From a checkpoint of a small transformer trained on Wikipedia: vocabulary 4018, 511M tokens.
Each number is 500 + 25 x the weight over its row's rms, rounded and kept within 0 to 999. Layers, rows and columns count from 0. Numbers have three digits each. The size before them is the row's rms in percent of the matrix's.

# layer 11 MLP up, 1536x384, rms 0.0509, rows 435-579, columns 288-383
105:500500497527480469510506558519534493489516498463511531513408480488504480460450476481519472458536477466512500503488487537496474499518510536515509488525508467507547535495461518476478523498484465482536521530529506524502466563470503460513495514500499514516450454483463471505509504517517519504
100:474532514446472495524524508502508516505490509471517510513502481503569502476473530506481477504514486485501464508479494486463545533494474477468482500516497476507529509493545463501521486507458527530497490485534504501484481519471496473541473480499521479513501454502511537537554484514471462515
106:474503461488496482529452507515445486492498500490507536480501436513536493465523489424497504490526461489490483479544546537508536513505521525479494507485457482500517503514509533495526512504518491503552499485519492504538537500522495493521485553505476461529513494486480500519496519528504550523
091:509509498474466539574478469506484452474480482543445508482512517508452497457483471497531473500477495491493508508476502479507486553462498518506523507498478476497498482504499469494487534509489491510506497490492494465500450529452497483508522492526497518516523520504479499489563515473501485532
099:499475512477528487497470536488497501525514512513502522498492501543486482538507526516486501529499478472521499506496474518487535513516557499503468482507554511482485505502492519500515523487537512496492528490531488477535450504519489485468512461526511458468515488501552581481542521500456461515
097:467514501472419473512509453534475498485492506468519504545506497458534509525504513489501543462517458446496513496496526441495498459506478510505487457490488485529530480518480505470502509485471493542500508489526517503509523512503480480526500491506524519506522521534487506501464491538524527500
100:479524511500511541523503490454491484513543508532433525510509474490476489526498465486499543487549512484535550526498503483539490446531502509469490513493548496469536508512496474513500489522489504494551516492499470477479477561424450450497499485497464486517509492535531528533502495468498492505
104:503533444489394511498506488509495500491517514493505554485498501556534504497523510495511514520544507463480514521488495548474475563505520488486453481519502477494545494561466494536509483483493505522518488527487486519508508534477494477510466542493509520511499501499522449505498494520509528524
105:492489496486506501518498525517544498495521475484484489526472499487496512510501508524468497498556525493519485511516498501507516504484497553523507507475477511522502487496501540500490484504515517518492544514491529492512448532515444467465443463486499527530508454492492478487520569543473512512
103:485507491471518502501521471416494515518547508503479488482491507520482489546496505483513506473528507506482501488491537476510534472518521490505466506537501473519507483552484540488466555482530461496468509498503489479461484512458504479481458509533483497514467472515513524508454533498485475493
093:514525543498554497496500500464492493481523486486484480502521435528522487452493534454472498496498437481471541488502512496557523487479519491502499471511473537471504527536529477467465529521503442493507456506518536519447494522498496488522489482533451482498451482509529513536521494493493482525
101:489534523498510524539513494497478508520488514455514528508515482549530540484523476505483488530499501521462485481474487473491563519501499557491496525487512534493528499563485517508499440470486505499481527493498509503464481519461438494537514491497516471545520499500479468470518502519454536546
092:482534494457539513514493520462491524525475490493499486496517472523515515500475470474496467494525485480509476494502493533506566468505449532474476513494483446517481510498483503463465542568530457501551493480481481455527502503481471490488421534487542519507537484541524512528515502541514466507
094:456540481453477542480498464508518462499473492504517497521482509503499481490493503443464483492499496482452508468509541486498518529496488523528532503547491440469532500487450541521550465471518543489498478482538459475507500480526504491484457501482473483527491508505487514524497518482503483526
099:479488472463473517567509529491505502461510465500461494538476520501497497496508475472487496537514527506524510460521464513491507544488515549503463474496467519477520522502470507513461524456554528477471552521506478496518532516491469492538493560486451510507519496488471459511533496524485547502
099:496466454500481525501513537520473505485470524507439485501508461546475492500524505479474473510502488472550502473455533540492495517492526472518463494486469522474512462538516501481519524500464493501551523494517495512496501521462482492487464505516472492457411498564475522489468513512515508488
104:479502497461513507500490483556523483488467506503473502523517522499488506536483473513449515512499497468482511512475474487519512504510520553538508489481533455522500499470435507477517539491503480459508520507471500511545505486513451494514496502522512544481529509493451471525473518516497501515
106:498495470462511478531444443507538486508463515519485525527528501484466526529482484462518546531500485490481539502530516469500525500513493529531472500476521472470523526489465504444494529487520509501533527520469491507540517520478493474468479535507488499527492478489465533538492470524474550516
101:494529493440500501508502492496490574533461529444467521466473499523548516514481499547466483488513483491494565525503460522525505509495511517539491505488453538484499458498507546497542519469471479511463531524523487528507523497466477488528487472502506483515491481498500461513495535482467503556
102:506518538487499508529522527503516520522534522493481506521488482491496461511461447526487467522550461487471474493521458490472506513495517526486471494495505492503509485499485489476480497468491502493513548503488535485515539528504497464503492517496479492474537473495491438510537497525458463524
111:490502481483511479554496491509505462496514518515509471496545451523493510486476447477537455483543490530500509514518515462483519506511522526537491529526492438500497490515485498515545520503502535490495519495491469470489487501475513471472462537521516514543530462498534524481524533516508427514
104:488500468516501500509475477461526458480521497527475502524503479524503450498555482505476492520534477523532500484528436494508535469542533519529536494494527500538480493511492567483520461516522467528530522537509507482496517506512501504522484479527507510509496484475430487494483501506462512485
103:475517513516473495529501529511497512481485515455479474539471504523545498456497540486507471499538516463484498461507456512489530505497486525479511540480485467520515530479458528460467473467546481528550518485496499473490515507463486475491454508483500530533502476483475514552528489497467510549
096:500511519490520515510500488467502488504504511505469485464483471485532487520497526503537461467514469526501495502487474480476506488510562476530423520506533471507539512514509511479509476512541483493498500502515520593491473517527496469500490493545500511515451489451507469481549521482515489497
099:519471510473464487518491470490533501514508564494470509470484462526489473478499502449509496531511527482501525483534495473500485569538509548493496490472517499448487484499462475506483497486494539485528579487543522521479449492480510505481501510439459485519493512446555516463471499527492470583
103:539538514496502467475489471501449512516556527506508492473530452497488499510496514449475517465502483476476527505498540466492528450570551522492505495518493475498486514536492506513522515506515507489540511466503503465494517492486486464493495512513478473531524491520504529542519513493470513505
101:483510489505501511496457469512492401519514513518516498467484497505507517492524485485525478455535464499508473509513524549433495543548502455526486539518493501493494498556490525505511459529537502563484477526493508471512443514536489479525487498518531479511487483490470522540518501525491510508
089:456546463485463486494492452503502498484475450463482506484452485525489497513489483508474455475509512481534492462510497482453506518523513529480479483497503468512490547495528476465493507510500500512487494476439474464469510511506490513514480514499497558552497480483517505532531517494459501509
097:476480495512486533502536485492476507514510491448486509448516491547521496465518467415485505463511478504466485500525537526501498511507491508489471477509504469486534518496522510495496495492499458490539524508516506510488477486498519498495498562499496504540477494482495494565510503450514543471
105:514514465501459485496488518500476490444520521496498481531494479505540477485497525491510492476506479482482472487496469497449473479498495534499507578499514513459478499504479484502463479485514454542484497545484499589492487511498443495508512512504458503494503485478508487483484502518513486517
100:517512489506500523503504552480512499433466503498468497496501492513503512494497501464483476487518493483460507465447493516527549483512488483544497534448508454524543497505515458492503536483485511498510456499550512488534513501471492492502518506530517550501497482522495531519525492510470495508
106:485482479492479479471518504494524475514482497499515514528511502543491497511516510469496502487523500473531514529513504517481491562479519510533461476523527485500507477485485507485554523480504470497472531453478522512495543481501485488501490501545433513528462492509461515541475549459471528519
096:491525506448463546506496495521459511529547515511479548484518512495486466507512515496466491520507467493503515505516525501539504525512494544513530516497517512493492495507545489496555517536497495535537490521515541501446487486506495449506479498522518500521471491508481552500456545518499511522
098:465469499466485509469534513508508503503486515512466488504514489513473554440520528499499462531513474464512487464495506568482491484514533503505478509523503529513532465489487502516567459516513499491518510496475509532482488520530449504494497504517508452525500502461523501493493521467510540555
099:496475480466481513511485520509502522475511548519503505485531482477539486519505534509469483476513463501502470469520485522502516497525509518481479523493449519506503502496464521515497510502533519545487458519505553483505457509479474484530482500486532498484485500508532504511527482507516488545
100:494518512507494492496497481494419515494528519488479537501526501528556498493464507464495449503506474469510526481522511477543550517538473485504537551522448503523497454540507469469498519498501482491566501514505468477467505494441483445496454466492485509517449508491550495469462539529478515490
096:507498445449542497529506494495457475462497519485481543504495482474510459517470507495475531490506468486484508484510538486466519496500494475500494531533484427485504504496504524501531465544483474488497488495511505552491508488491516519477492487502508466564432488462498449525510528511529493498
108:471495483508497466510513499505515510489526507486501473481484463483543518539473509493529418446504483457493457489510487552484483510499483474480452525534485468480528525516469537496529483530469514521512523479523497552516491542475465481499516529469515493509514469460470524513531463576496481479
095:490496500521523527487575476499504535521466471489480489477455494539543509506489529459487494495556485526456454544438497540487486471532511505533497512520479504494572474474506526494536505520486479506492480501515513496519490492508508470517456538515506538538514441488482495511473494490521505518
098:488532463506493486467545521523473532489482528490491504554483486462478485484511523460538488464519492502516520447495494490500488486485522497498517478536502474506521495509508501495523518472490512517544521527499487471494529532403496509442452523505470483567496477494513499494482521497499477527
110:456520474486469483491473516486489547486535523479469486514497499496500481476485494504500516481516504477485489497546485476473497513467521499497456490495472482455526482515530557506457495457553497538490529534512478539484512508424466468499505497500466498508525481505515526501527531502510519490
086:497507481500486501528509494447469504522476478523495521521484491505522486510479499488506539490468478467513487512486551477533539503466519503496458479487493504467489500531527482495447525519511511519504516512518499507519493490499485492526465481515425534502511524515534496492478475492488488466
097:506485490492457460511528529450519505477529472491453540473467478529528506497498456464489498492522468443513511519506528545522486488448526465493484508505478540478501501519493481437494501510518524492540538486525502500491466526471480463540486482521502500468501483544488522500491509530513463450
099:498531496456478532518494500503500494489502520488476471565479505502557532417530531523493489491522469462497493493462477523503505523477520496494505490522485497493499498491514482497540483515481484502470542504514471491487474507486458455530516501501500483516521466546503527526506488502518525520
100:496505461497481435497491478477520455490557519522487507500498515525517535511478492517492509501524520518464480494499441464515485472502442502512490490512503472483494453496467554519525565479513469482485500500510488506509492542476484495500479547518496543524481502489481484468472538498471514481
096:498513496483486492527530499492499461525551490485506522534486464500502533473516475478544492539498490469506437512518526527457521517459492526492472482512520445487538497464489554505502536519467488454480499547496492488513499516548513482484453503490468525540481490541484488494504487466486508489
109:470491486474487478468442496498437501430488501475495461507458516501496452456494464482502517446516490514532507504514498545494489524447499490499464481548456466509551473518475492472511499502565527539504492510510537498501505526482482495504426524498454495560535488473496527487520495522494513528
107:489491465481523460486504469480480500486531472498455505502540468499501532500516458454519515494529456510489512504499518476480511506468547507492481479499483476512468526489481505515526490502500508481543539517505490531509486499476474510530494527483504561522463501523517479502480476511480484493
093:507515512488495475472490503507480504483485531445467509516506460525464510509529514523491490491498464490525539481502523512541486559458508523478534488508512483533496471504495472514491494479486500498504520483492448488564464538540503508463466538470485502503545529494469530480486540452545456523
097:518503466487508504506453484520516533509500492499513489504482457490451457504491502466516504484510485499530467484527440530481484506540523510499456499479518459490560504519489511481486444534507442518501504533523475534510455500452514493507495481515519453460538478498505512534496474494505526498
102:498463497448499444507497529500463427526535516518533484479481510496532519482519536483469496522508488464482508475495476483532504478511515520493452484496462494430494521479459513481482506511487486478511531503495501536496545508447486485518486492575479489495491496502498483525519480517477523457
107:473491481506470471498494502490473469448516513482507481507529525500514477522489528517526478511542472469510480477491502513513542499438511499484508471505509478449560515499446531494546503487460473491467522475509489508484466521486507482524475512544507463504534478529520493496520487494487478494
105:470509490523496502555476490410529484498504486521463511480506494516455494511519471461457465438485495499496509452470497547468518529512547502492507504540519518473493497493466525496511519532528513480534495496539537569445496539489505484494470504513491509500496503479520500470511517475448505523
095:469466503457498467499508518520487522457526538498496481499520516534486463502523517479501512519492485449510479519496500516471505512523518472552476540511481481482495495499512496496502488539472493492506499549470480530491479506489485502504489462504482506491455483522513533515525530459471466495
098:495552486469494475552487507491484482535513498518468510530481454486487500525509519500531459506488520440517500482493473548480461559464518513472536470488497491437521487496458467497507528480562511512533525531539496480529502494538438511519508511484428510498487514491502474528508492549528501496
101:528512464423546517539495534492493540491486483500481502512502468449497520537459504492541466476539489507463497496468525490503526490520503495495451525514488492451455491484487478492446468474489465486525503511489525528531534517453462485512485516478506533561476478493530528476505458526490493495
100:501524501510509500495454528511472492530498454496468449522504482511524521490497477520537479474529431477452473507530513537481500516497537488473494504519493499442510496487506455462503461528518499484514512496529538533493522525530505474537502470508428516527442485480496534498509503493473492485
106:499497480500476499481482551490492475506508499512491510513507494501538492502475515532531476532517487500503493522523546490499473532484481476523456481573505489475502457518509457511532483496489530507500497536517520523527463488482491510568475456524506497526516483505539546501519487530501552521
100:457512469491497441506457474498500523511503491482459526537484543484480508539505506485475507473488440457451442508532508456537514514504539501507442481527487524503533477514503524473522502481504496499513506509545526504505503487493510494578508474502501511501464489521453496491507489513526491536
099:518478506487497533490475494505538444509557519497478512503444503488471427538491498483494502430511478534531497490522480507503506498481483511498513516489477520517517560521506532499479539507509433554499514511492479498482479516511526490523491496515539484512493480521486513499467489498503491514
094:520512502469492468486496484484429513498523505499521505560499421570514490514499471485497487431500499545527474488513505465492495502537502485493519487506511503490524475512484489533518524516514499485549516517541486477470494494526505508527487516511510506525496496462493564511520485522512529441
098:495530493484535478500484480521452455460513511522510493507464452488495500459490510493499479440506457529493515510493479478547509501540544469499503506500526476471513472523513517487493513471503508516541480479529498494569529501473535471518487520490486500488523488475516481550507496527483507498
098:518510498496500506495476474535535469460545504494477501513524466497507513461499493474508465533526523517511464489475515487478502537523476504493474483515503460493458459481528507486517539500491484536535512554505548473536517531513462494494469530486466500529487478484504504515536471486453495534
107:486535453473492470493468476482453480521508505464493531508546504547501481526455465504497518477497449453499496522483444509509525524525527520487492484468473479526512482489464505462474516497504491485524550518480490481535477490485506452540470465511515516509508482521526520485513526526470516506
104:483511509533465525520486489475477562467515508506460568525525494510510492526508502494433505476521522509487502466484482471466535521479481516491493509492498512496533482523534493510483489515515472516494493503524583544467526493505462477482498517477490522516500477519513494543464573498482522498
094:509502458501501480493525514460503505495477519511506479491525499454448500512541502510480490460508534494526487474476515525514505534499504530505438482500496493493522515512519552533487479515498506471508528525560472527493450484491473496480495525488477503470501482488519518486497555490514496487
102:492518481490477484521487465461451497546530488494446505461522541525515526495530494498487513477521466491485494477515524515494503495443504526498441502470523495494517501536519487504490508467521534493515493540477515526514519521490471476520451519540501531468506467530484496498470479507475490491
098:495506470490519457537506511491481550493514461456502499532474472522477515500530441460492477480524464448499472500487506469485509520479529500510492529502452427508470514501528520510487492480501475482543497485509468490528517555520473506530510511528466544499508487519476548469527563482492486488
103:482514519501529504515523526522495484501475535511517503501479487515526505508520542515464500482512487501493512554477486547487532501521487501553465506480507519503467513500466515507482533494508500531468512527549510528487524486507441464468502503551550476486478499491523474492480577473500506543
101:456515531450486439491530510483454465526508498499470531465498496501538486496461479508519482486481468471527488496434490507510498467511540512517500551509468470482527473478465522505499521480509505484498478489517473513453521498529479487543509491516479525510476485531497514498561519527465502484
097:485554478478498491468478530470490452469465491477499530490503527522540515472529487466515473503496497478507517535445501502485530545480479507546524513526533516480546451482512538512492548517458487484502542482499525488495518481524511500555457502553502483554513511510474530528534513518530527503
105:468499443467488475481499496493525475482502473475501506499463478512498525486512503498501455470527500506497442525475480518498493496512517532486504485502520461516561476518489502496521487526523465514505512475551524480442517483525488488516482494522511496544492487503503484538532509523491472516
098:472518471504483517569485533455485480471473509476495479515490477517485464485539562494486478518495500542465487498453502455533499498480522540520491527527449510534527493528476496458485448484498491482516538506512481483516489484466510503536525477502523508517531501470506518522521477494507507524
106:487479472518498452463459468479511443488545528494520468471494512498531506505468497487534509533533484460499533509505481505460515514526476508535485500489494459483532476507513501501500470516499524501558553554504513528516478514505478484498479504528482487521490483501506488503508457527522456542
104:478522517523467494513482468530513527532534505451470507519462493568505506495541502482454499514527507482500523523535509489487511485524515533544446506524495477539499498526496524501518577481493484452546519553506510493493483529512497503498471527520528491520483467465534487511488525484531479503
103:505516460495481465547533510508490524465534506481480483460461471476552447495526508508511483501513498478471502503512489536490533480468498504489493525476496466500536527537502497460471479473474471482503518511538497504528468510466513478480526513480464487510470507468500488506599511522480481515
106:485522475504492528497472501452496486486524496535535468496483467527532492492510470456474460459526498532495531524495453535472552475506508521489527488568513498501525498527460517511508533522493464484458496541490500529516518507449512495522506520537514514500467484475537478474488502535505526486
105:507532488484477507488468513523463486511494519561486493481524489505487506480516455438500518480482482498504499514509500460465491509533495505512511524524484530439505481492497470492525506518467474481501468519508552520535519521474494501467491514546455479486484500536504548503515557505477454501
096:483517521482505507518504522481504491510503518518432522528531490505469518526531522507473511548492526534503499465489494513496512520520475506512495465507506495526487476501507449537500561469548525485506505494530505478510451517496447495501497523503466490486448495475533497454498485506456490527
100:496492496476509513510459530472445484519512501508474536494484532549480499497477503473486512501529499481499521513499537505490512507482490505514487521503533511512523513502502505507554500499533470499525527523478454466536421516511514536528470501512497514519522476544511542508538485487444474472
100:504491502539502518523533507439479455459460521519528455488500499473477533516515489472536484521526510508484511459509495502492542544483478464515492454494515510481515515510449482477544508434508515464555505515486535505556471482534494479513494560493484472503510476487506531463482524482487508495
100:484506478450435504493514505484528512464512521486524509535457487476512542490501519501485504518486474474498520507518479496515505457549525490532467496493521535526497488504483492488518484506507527550544532504483520479506468489514429500474499500506493497494489509497470470515505490545484468505
100:509495490473492490477485517485522498501514467469534505556528526531481486472480474545524521460534513473516514496545444490461466517520508510520492516550491481517535459511491475463485520510507490515517521526514514463493518523509514497511434507523470564506500482461574471511539539496503462492
102:532472477514477476535535509498510481540490466533482503498487477514513529490509514498499475503509471491527509478457483531506522472551540495521485466523541529531501495484434485498538442467524559478528524516528505460510500524488450475461490484519496472481500487464480491504521506554491515508
096:476448510470503506550520510523444476513533512493518478528498518500519505531491451536521526532533511499528522518513508535529470481491516508484463467446484483462518533465501464512460541486478478464522513533489518494467521496504476491479506481498484491501488470498493483527479503525496518483
102:502523481504470503509461520499488507486493518442507505472477494480559529563534493476547486496499493499470464515463522486476528530471515525532485478502450492505503504497533542508524486510489474480485563506484530520515547488531494497513498514518570541573491488469545496475451525505501545506
093:518494508513489538497456500493474503502438495518488466522503485499502487477533465493479490492508475462532487494503485500525480503475520523492525486481531509498523496511509500480526524506528459479530504453511579516495480486508518509519492506549484548453472508525499544513546500555470482517
097:510499467473475546511508528534513488455489476474502544495523465507507483527524476479474512485496520508516494480511526490485446511512494527555519473545524509525485507510521512535539567514460478496573509545488521488497473508504478488520486547523481569494487494500480508520517552549455497519
099:487520502465504536489459490509470483565524514510481535533493451543509549540503489497487458515509494500483494510489454514490463545458501512490426503513467504464437493553515480495507539528499463534515500563498527537490506507497466494572515528506511528499505464516505462520505472538495487504
093:477511483448490469513490457462484512444472462503506504522566477496478491494484488485495477507505514514556515480518491510460495557485468540519503502520502487477507528481516515476512492530480496554531476505505464477470501495442490487539457539502479534490482471465504509534546495508475484512
106:501522481465485518555487486527466512544485537500494501508536483513467477487516500508470521510490475503515456441507508550508484558548500512523474466498504529494513536514492526525519558518507465500494461512512558522486503503541495475489491488500491479500497507526533479481468481566521492527
103:467536446500517466535504463508471469510513500466512493502483484489491553479532492514554491493492482481464545453500515496494521523492452547520488540516484493475515480529487540489496457460528518486516505533545500523479510474442496498545463496517410526520492511487520550494484570508517495497
107:484487502512438435511504473480509488485510477500531509548500510491496494502474484463526474533519459523479553462544487477533530476470528483504492471516527505476494522545481519497478480488495461508497510500490494509505515509440521475480484484497534473527514488529529465524508511503484481491
112:530548473504498525489498493512493475512516523506488525504531506512502527467452490493513440452516482464493492462504509472510503515488545514511492494560516460481492507471497503496459506465498456497536494502481499507505472539457510485483482497521477486524511510468539523497526500507488459519
096:502519443486494526520515475507494496542486475506501484516472500487474470490479491522538470470494519504483453543484500515495500541544489470502471477484467502546535518494520512523511533498479511459478510501528500495445469491506485468465472514498540521515476488478482473510496459486512475481
096:511504528486456504493549467504494488497565508483519487494497479498490501491497482474512468486514480459508517457524513546489464509504477545524492482515532477500521473539523514478504478487510494542478502515491539470536538558505454477554512514509475512507475474422511475478471533489502470517
103:521481504486471519526455517494511488502529527489475516528529457556493522522519491506475517477492444478481444521495468463475510489484508510527466514509517507488503515532524489517504518516496505522493507509493530524491459504489486503532488485467524502495499524534517498541504491511482530499
105:484543438515493534522502524464446509522504482469460547499482501475513496502480475474518482454516510461545487486451512502487488526501538518505477506522460523498491460557502529499542521516489533532546517494511517503511516499519512481536493501506510558538459486533536510537493526500525507483
099:493536481451485514473474489496483505533511455480503498569512483526516479508506459473501489456508521489439488517515476480462504504480536474479478450510445496529521562482486542498497463448505509492493509513528456479481530513463469469459461501492473591501490501534512512529545541510456521505
105:494514464431480478496483490493498510510526522483506556508453507486463508491522504481474462464527514507463511480529484511466498481524479520487475524489489466497488486502515507518533477530500474537535506515534487536476508503480419447508437521490504528596494468482521490472501525485490497495
100:488506450494510457475484526496452509490512492541519551502443477469515521469474467506509519495522437467502515532514465531483515546491495490490502503476453468456480539480489495473511450512524486498479510550501540543543513463449499501483478499517473501532472489483505450483531514520460508506
091:511538485466473492501464487501517494523560501467470506508511498535513501484555513522498522488479482488465498541544551519454526504461479485515498523517505462485548499528528470485479506476495512489480506527508481493530474500481525469521516499527502507492494517509523480466524507502508471509
092:431506507475472553514520486532520496535518516482495484541466463481487490560488478505470513496480505516502502523496518527546487492547552480509474492528495475504498481498480507483482517495539501530501532483469548495502525542497478472473463506483497469518513476447503454534461500526502508506
111:444485507497468496508469488474502466498506461499477535515459496508495541503495489517491499484513492490501489500507543490517478507491506497534504495494509486497542481523497498523532460485513452472550557511527479537451518531493495485526508470500479545502511503483466493488532504506465505497
097:466509516496494484502487520488505536478481486463463531445496430509520557485483484472511493473523520478516548498509466509516464463495491493536507531522495480456580475538480494463535512514513514494481516494516473553498486513485503472516500541557481499469495475506478505482488541530528500484
101:514510439531476494527504517489469508490531499504467547509549498511490491550535506515473543532497520473485502530492515521497492498509521485486506478542513509492520518569507524463490487488526497519484490517564517523493453466504507513518480511506489491496459497481502518491509513511483486468
108:500501511483516527530503463521510510512517532530435533501536490508498469538547482460462461519499484496457492534488520527486499501459534473510493489502509524471464448495470523474528506510560497470490489534515545534482477535497488503539519468509497475507514492531507545518497503519466476504
102:487564471479494488491471495505475534484473501478511519508449494490519506526499532514526481505502497459512480512459485550492538524542515522513503469523500447510525530517455524528540497517516528534501527483530491493483484471515497490499480494463516476531488495437552486469514533524476493532
106:523517556469489498482531540477467472509506481489482516533518477496516523501510519485487486485509478501505505528515499511514507479505538488494524446500483517497489491526493499468524491492510496469553490508502524557553485527525491491499514478497490506541501498522506487504463477568478535486
101:495519449461483468479492512466482478492477509475501482575538502508530508459527510474494508497515435480530501538535501487507509483504483520539448534526532528543525485483497500511472489506581494532510499520507501481524492479507504499549491530528500485485499499455472447482518517527497536536
101:503513512473476496501493481487467521469484510478494497465524463476534504506530528512511525517528485525481473514511475464529553506522505477496502445525529510509533511494481530471487510474459498486503525519510566494519545519473512483523478497483531484516477485463539474497497539533489524495
105:479517485482463512471457480523473477530507526486504521493517518471502501505478481493481519483490487487540476527510489493529486473506527538494483524477557519461528526492477500495560477492528512450500519512517597527523476534520461517469526526501482517471505476481486492559490505529512507514
091:505530490494502503501527457486494460492515504481525492507520491471511501472548455463473498533542500495498563495500484507483493487517521502509467513499520494501554480526466498508514493481543520483511504521507502494500481514499473421486464531521487481528499467479514492523546512496512501512
112:476496519469457496496493460526448492531543475507473493486513478487517522476526454503474473456529493482489497473480482490478518471536561518495518480544536481483536479507446492490481498458510531491492512485493533484495505538505488507517543518533497491518453497505502488507507493490508479483
096:490474503490500527550513499486533495523470517498438465527461488533524455509524532471517476453495499498492484546542496533481498509486496497523500493503459500486505516497479548493468535515463488483501474497504548490472478467477487466490505509460456472498476498480489497479496498514498509489
101:514531453527461541459514561479509475477478506461501514502450472517518532482493510522492469494534523477504483470489512533468489551483488472512500496561483499491515506547527475503504481478516493495518521532565522520490483500504521504479511486530490522502505466471532474527490519536516476536
109:467509494494454531511480527516490477494468519501447498505487498536543515498542518475503443473561475445494478523524481499547507515449544485472489505484541525460500517512478511494500493487510501475514528507488508504513515537432419458506476495519451499495507468498547447491539483498479510502
107:514482504467434479484512495521498502507504487492473537536498516486481512489518484474519537532530474476512478499495485514531512447485512490517473475475508520459490538507553502480531484558500512504535458491454493537484510480476447505479493516520513522522486497534516464498471521511472502468
100:531514472494497513476542514497500489460481516503505503525500494474496500482474490511500437515513495505483519510468492540540543546503507506484498430500534515457526523491521488480487528502514514514515509514518509475509430499490495464516502510490439456479526503502485529515514493498526504517
096:470500468521493441501487486418510493536497469502443495524527483523461470483529485512459470500480524518520447514525472447487525514550489532512538499489517476489505499498501508457496520512524527503491518506522500503492504511456474486536461511541517531526540511525488473473510499494499494478
104:486518511517492467532496535518488504518519504501491517514494488515496491531482525535474510498510493488493480475499462486513526508512536541498536466510478495464475466519457542476519506461515506491511512480531523476478488534437507502518507480518503485505510488488520510502547536542488459478
110:520494482478489500424486522486496524502476502500439510489482474495472521519500514494486480472515491497529550500489521531495474470507525495490504459534465479516517535534496482473487481482502511496523497526493510508480517512551485456513503509484528477521493474442525503489513535505499535493
108:496487466494483519474476474462478525524477523486462488517498479452496516501531483491508474507509478490493517477492525493481512519482510497488492468533522517496507563523493532512497551433495508462548549514503471486520486481472474446508497528477507510522510477508530461542502514515474444504
104:521499507494464535547490505489532478494507475493504486504426466488513523489514498495453471497527490531521482451543510542476516504479503504489475478539518493494549489471507475533514522485499443521460519494495482493495523496491504496535492502523470524510493488497505532520497489498452456481
093:514515505469481534508507516474531454486491493492469537515501480469504563502506525495513515497472528454498505501505575507476551487528556461534469495513492483513507518508515538520491519487474530572472509489476516483501470520413443491534505519516492509507486494477498521514459496492513494519
095:484534521485487518548497547492501489472505451497439509493492482519509494502473504512533491480512522471545456516487505506518507541487468495528474466494505507490494558520516462492502527524520496514467485539480528563519481518505502493489476494533510537501496504504491480543541489515505468531
108:492495497483500500528481520498506502497515471527491510560484526519470471484526456537489515475489516492509510499486468480507512493492508502553488460528500467453487466492480506514541514510520494490560545462496499514484495473472510485512494476541512543475499495512478506541528544503477517463
095:485494481471488487507480544547450516492477522497473504518525475532530539516562499520469484497533499508492489471458471565425442502489517555495526455514501535447506472486484460473489529488556496513504515477469516487466520535474462482479531499498533490500523474481523487484532506530482526551
092:492505496486480488475503509463488495478502528480520486510472478529527532483512457523479466469446448506496494521501484482498483465512503494532507540505470528512467505502483495538523477501512473499518496540506490492512472537511494459471482482519469469514518520507476506464516502518514481522
101:488465486505495481500515498506507487484543513480462530483516458524520519517555513484531536509506495482461508469529508507509519505520524519564491539499502514461499520465515487524536517500516479461498495550504510508515496518510498515499514545540497524489468510518539477525483494509503454491
103:517533491469487494499506492489513517495505469516476477514511462486479492516494497473485487523518501486473502536491497481504471528511498497491491486563460495476496491522500518491423479463518490511490482504486489534482535495473472433535518465483515470485523480491486461487498515508442510500
093:495489468498487512486528467455489469529528500489490519503501489486513515525512493535463513529505488494496528468493455504496509515490478565529525483465479528500501496524504547502506485536502509556474534527535513462494524532496449513528507471500472478493456512485470480509526527500474483507
092:486539508458489508546484456527488486541506519453515496471478473458490485517545512471493502494490503491498503496464466451476452488520505552524456526484462486520478471494489515536512460525493555493506498500531529485449536502525491465537501503475489513526524495497506484538492540514497539499
100:502534475511479498468504486466500493494529475456479482512439511482494482501506497475478541545508440488521501516544466501470534513545492532509480502484514490516522515484524497469476523533472497473525500520516504482499493517503461471530491470509528492508463481493495445456553524526477519500
101:472519434474486527503491538509510480479528521443499493509506480483536511466489568512480479503517464447499487514514458468495489484523474504493438519471519488532502481512512444501534494466499499527529511499528541466516530529477489481516501492462539501512545462511469527538543470514511505520
099:494485483458500471466483478500501444475473516485479537491493498495506469504494499421509494481510469508513514520505512487489496541480492502493507473513502552469522477491491501495481490490510502482529484513498511519517524508532469473483493489486449483480511507434515455491486489498485494521
099:497496477437552488536448476492490496476523517496500500502509461467498512506495500482523527507514460485470508457525510536511532531537501493504539515495474522498529517538461511505487478508538478471488485533525516515494520547505528473511495534521441465536442489524512478500487493500501480542
108:492531459461471501519488485527508496450515530508478557500484476492472486504519531507511525501495501473493523502498517539486475553550483511527475484530498517498482491546503503506470552499527487550515500498487522531496447513500448478501511510452511500495497493484492509493505488524487476555
101:482506534516495539492500505466460530513543508489489502502479501571467502502513468505483504486502510460552526493505502509490524514518544532539517524507482536477502470568539520513473522528513498509513514489539491493434477505532474462478495473517498517504488482473461490514511512527488500499
090:534526520489469504516479459506471504507485511497481476501497503510499517479539479488497499494466474490501476499525462509437497517527491483504525521521490480464493510479456530470466539483492505516488486493509505498491448514506517511529462497538523507514504513521487573532490541502536469457
103:488482455507492522480460493462459499533513448504454493537490509527563475535505470490479495468516481493504510502519491480488492548494558505527490531508505482514552520491520531513499487477521500504506520504550528493462498493469513485530453471509510550528495480458510463496544494481480493501
093:451542464514496501503513466493495499474495448490493485565485420522488491473544474515540482522487502490490459514476472503490513514537492500502546484513520468480520514490512486488486490500521511499462486528478528493500541510494487511526504497538449576556496461521504521532499493475472525456
105:480495470473474461485461495471480487489525507457530498511435492520530523521474539512477517507504463417480487528507511513522533482510487467510531476528492488457496488510482473483528466506501525520479507499459484476500466505493481488512485537514426542484498488518466489505500533519503485541
094:506475490500512497503476499486466515521525458557478500478471490530485521514487454515488506501526470524471500528498480534495544536489498475479492530513464461506506500532500516495476508478478508495531474527487485526526534607476482421472443499485515523520467474478542489497503506503508482461
094:461538496530527528545492506491463471503487516494500472479435484520501493496558504523497447478473488513516482472469462498492490509543495490565530494523490496462505541511518505527516547517510535463518507524538503517471500499484540493519483547553528488509471498496498524500546513475462483531